Weights of a small transformer language model: 160M tokens.
Each number is 128 + 32 x the weight over its row's rms, rounded and kept within 0 to 255. Layers, rows and columns count from 0. Numbers have three digits each. The size before them is the row's rms in percent of the matrix's.

# layer 5 MLP down (transposed), 320x128, rms 0.124, rows 111-125, columns 0-63
116:094134126157169086151118153198145127102121138157181120145116074159140101150100111166151094154148111107132140097172085113144096161136134133097119141144149154181180082104159136155136107204085184
094:122097123123180119108121127111139138147122139102097095176098158140117139131134144117126085147151149114118148089117166106141094118114141127156135141125138000125162150171115134143123086167138124
091:130126096091094145120163117103179177091100071125097164133133200121129166139148130095120106103174134137111075098113139121120175167132118142162110116077201216123104142105125149129169094160118119
106:152133167109115144086138178091119148180072106107073188072123181121149162120130091177109121101137182129127134123174121132140157135153124164096144112154146077056150094090168151112067161127131106
097:166119131110103074160145088142116147054169144162160106101141150126138165112136166160100117132146106145178094133138132160151118070031101120144140124140147131154128068159082157119121165127115174
101:114086151095170151127128091121140160124099130120144070132096102099192154093072096163071125157149104130161129116149149097113143120123089060137172175155105250069132195071140069156119111126116114
100:107116096044161166108074122089170147106113109093141077100122121149123121157101173194137085144136126153139120141125096144154200131093181110146160111138101039080133116119131131090096148144174091
107:119144090184147175135102143188143117176127150143151164109121128131092127080072087124157098175108131161070149086096187098126069109191110126140134156088121110123147154150112162118149128168079126
078:117152089135212096115159086110228072092135128137112105115125114068148165084135158085145124098150088152062073175138108127146180155064149105084088080127153039105205122143133144096130129109091156
113:172121094158167170110091155150101155107209139139165131140125136153126154076147155138128146111154098083161098119161113165200110168125073103105154200157064122141121104100130151119140116118135210
099:147171138143109150132092124123098074128111115127113173115173097128148121102157135138119164126093146122147145132145112129129128131096142108103115106109115255121135128097110142111125108077107145
106:128141157136139089121150177119103144136118110106175157097100074180161146163156158127145161138141160086112082121161096148159133167114140150084116105130107235074143128144132115098142052112112170
103:174122145138079120176100109071052147126137139121087163154077109148144093139187124135133112133099080150151067201162074088150113114122150161105193154119171229068136155133102116116151109174132139
100:145146157088096087117112092078072148117116165153141116149105185142115179170109121133122146150118180151176140107066125188141174069150165142146096195142159092090052160144114170142090136122169058
104:172191168119104148059080134072152124187077132129172109120103126161122120136111132171123178083128086130132155116165171136170101144223136152146156111131097157123163066151098141171161067055164119
# layer 5 MLP gate, 320x128, rms 0.141, rows 112-125, columns 0-63
091:148142095103156094081153132107079165128106090122083104160119141107111141165104154113125099129144121150193173083118129163190102171155145154135127152105121107136109069107179115181122132205166111
079:215108111102127110162113178120125102112090112088119153172135140172154168119133092124122092091153137089127121135085151137102139142183195146152125134102128148151121095147157130135130121201100104
117:160095116122139123133101123125114177128083145105127129186112192148136113120184181152109088151106091068182139146092069099086098112132106154118132105123089149134134098073139171105058102103099068
092:148122175092122148098118132121143181100156143076051113095139136153157139138114093142150117234138123137130142136088121191142190170132107108092113114134136142182149087121120095090176127115138186
095:150054141148109149132136183132122087173087116077049119118181165095152159115103150158107147152101071095169144105101152135102164099131154128135134149119086133181130162136105098134102159110131111
088:150215110095146131081135120131129167180182096110118152137123106090147158084157082145170107166149102125140176147142114075076141148057093119099109166118099134137186120169105173089129179095174101
123:158149141098126115148151122071122121151198167184086125129155119144126105102156103107109088151124137092152120141124098149081142117167171170161134141158088115191157181123108135225115169102101105
083:154075104128099146175158100086079100107142083107085157148147135151142115155126136080162083162135100085091121158124117089110127129169201163142116138085113180136153141162141177140146044149042142
110:156130152129114092152099141131146145076129098070046150099107120143098071100130156136108174152145137126133120122099129105161137136165114145155046133108127142202142149121081111139125169162042150
101:137064071073148097145136153075175138117102133093114120163122124153158128143148093081132121147117154124155134096158149109138119145093128177136074106142112091195119140118146109153075080166088087
103:169148135090121157170129147091134156107097159136104126132100125162022157070114165133114081119087101123156121134066125127093155105138123147159113101139128111113174166158076065201130148147106094
093:101098067132140113097099152153123125131142102119183139115110126134110129108128136124140105159139064095113068169154180130155082117144196138133155075152139142124069077046068099124085134076090152
125:115106119164124151043081149179110133160150119132131139136137130115143134117145101129108113157092124080095181117093186045129115101149127091135138124067128162131158106139114131152065172079164166
094:106073168099114087115120149155131173108180118142075079105104178198126128138149163147141083139113140148162066147121127140096177129123113127136178115127081126116143109078125149140103141073166168
# layer 5 MLP up, 320x128, rms 0.129, rows 112-125, columns 0-63
100:147109100102114084118163168139190135085178115099149116181136132193172123134202072144142130174122193130112152159073119134111188135155077151166115121134129161159113134144092127177087121163119131
088:131119143107102125107108170120088131113128111185126071132075102163106123125119113104226105191143155120123135068137124107158071093171157155095090090145114134130163120160150106110084146100166139
101:143185099149122146104095122143141161148107092189151100158103078180106137125102191127140113180032105122089104137149159144109143143130166132061129106059119122118180158185108126173105137146102117
094:153080119150153216143154168180155110157155128134134173169143071151155124116144070099158097109133105136080179124098118117123066170106141158117128126114118121147163137111165187145102149109089155
097:142144093170106137127083117097124099078091118101108128111119159116066161134221172157168098144111097147127175177134108120117142130136118114222130072150144185115131156176118141094164118118125179
097:131143109119145140080148123089113114163177134139139148128167136108162114103132102079090121157080012084089150106153088099154116150132096162071125108145139118097128137094126171122096103135192137
104:163153066120141082089077124187143119146068077144166150145107144173073156152127097144164109105127137135140129150109061141141123118103136178110141072147097110180105097085132095139142165136139126
077:123107123171160166200111082119136073068137068081134146077182189079146146116105119160157138127108101132104126114145127151122173170088168133127101136059122126079164147180117161098145115092083164
108:100123120058122093137130109085121138131097153094124103142131155123126098125166119139120038129128076153189079088186105204150096125139172136171079125183080099123138106137107119158164133144134184
118:178169157167112158156135155136149090132164136199125187056118058113112104109096134139088186105122096168165088200130076097117114142108114087089113064150157173114137153128100155132145104047138170
107:115143094146098082125168083136141091137160138208158083105169098110153106167100116129109146111172144092116107128151160174112109187118137106146109121130135140149151127086100171093120120164101179
103:120079179077090151196162094090132076155089136151172058122116156119130149158176098160129178106062100128145169200139120140144097116124177158129103129137114111137137159147130160137137134130148109
102:211073157115132089086087124098156127093141124160102163124172107170114141182102108107129098100092135108121128151163157126132151156125116092153076132050064131105186115159155119130066126098125123
102:087108121166112152112123112104176133130108157095105130126112111110050147141150141096118162134126172085139117122151114128094095122102134094125082078064169124147152114100088151145110103084140085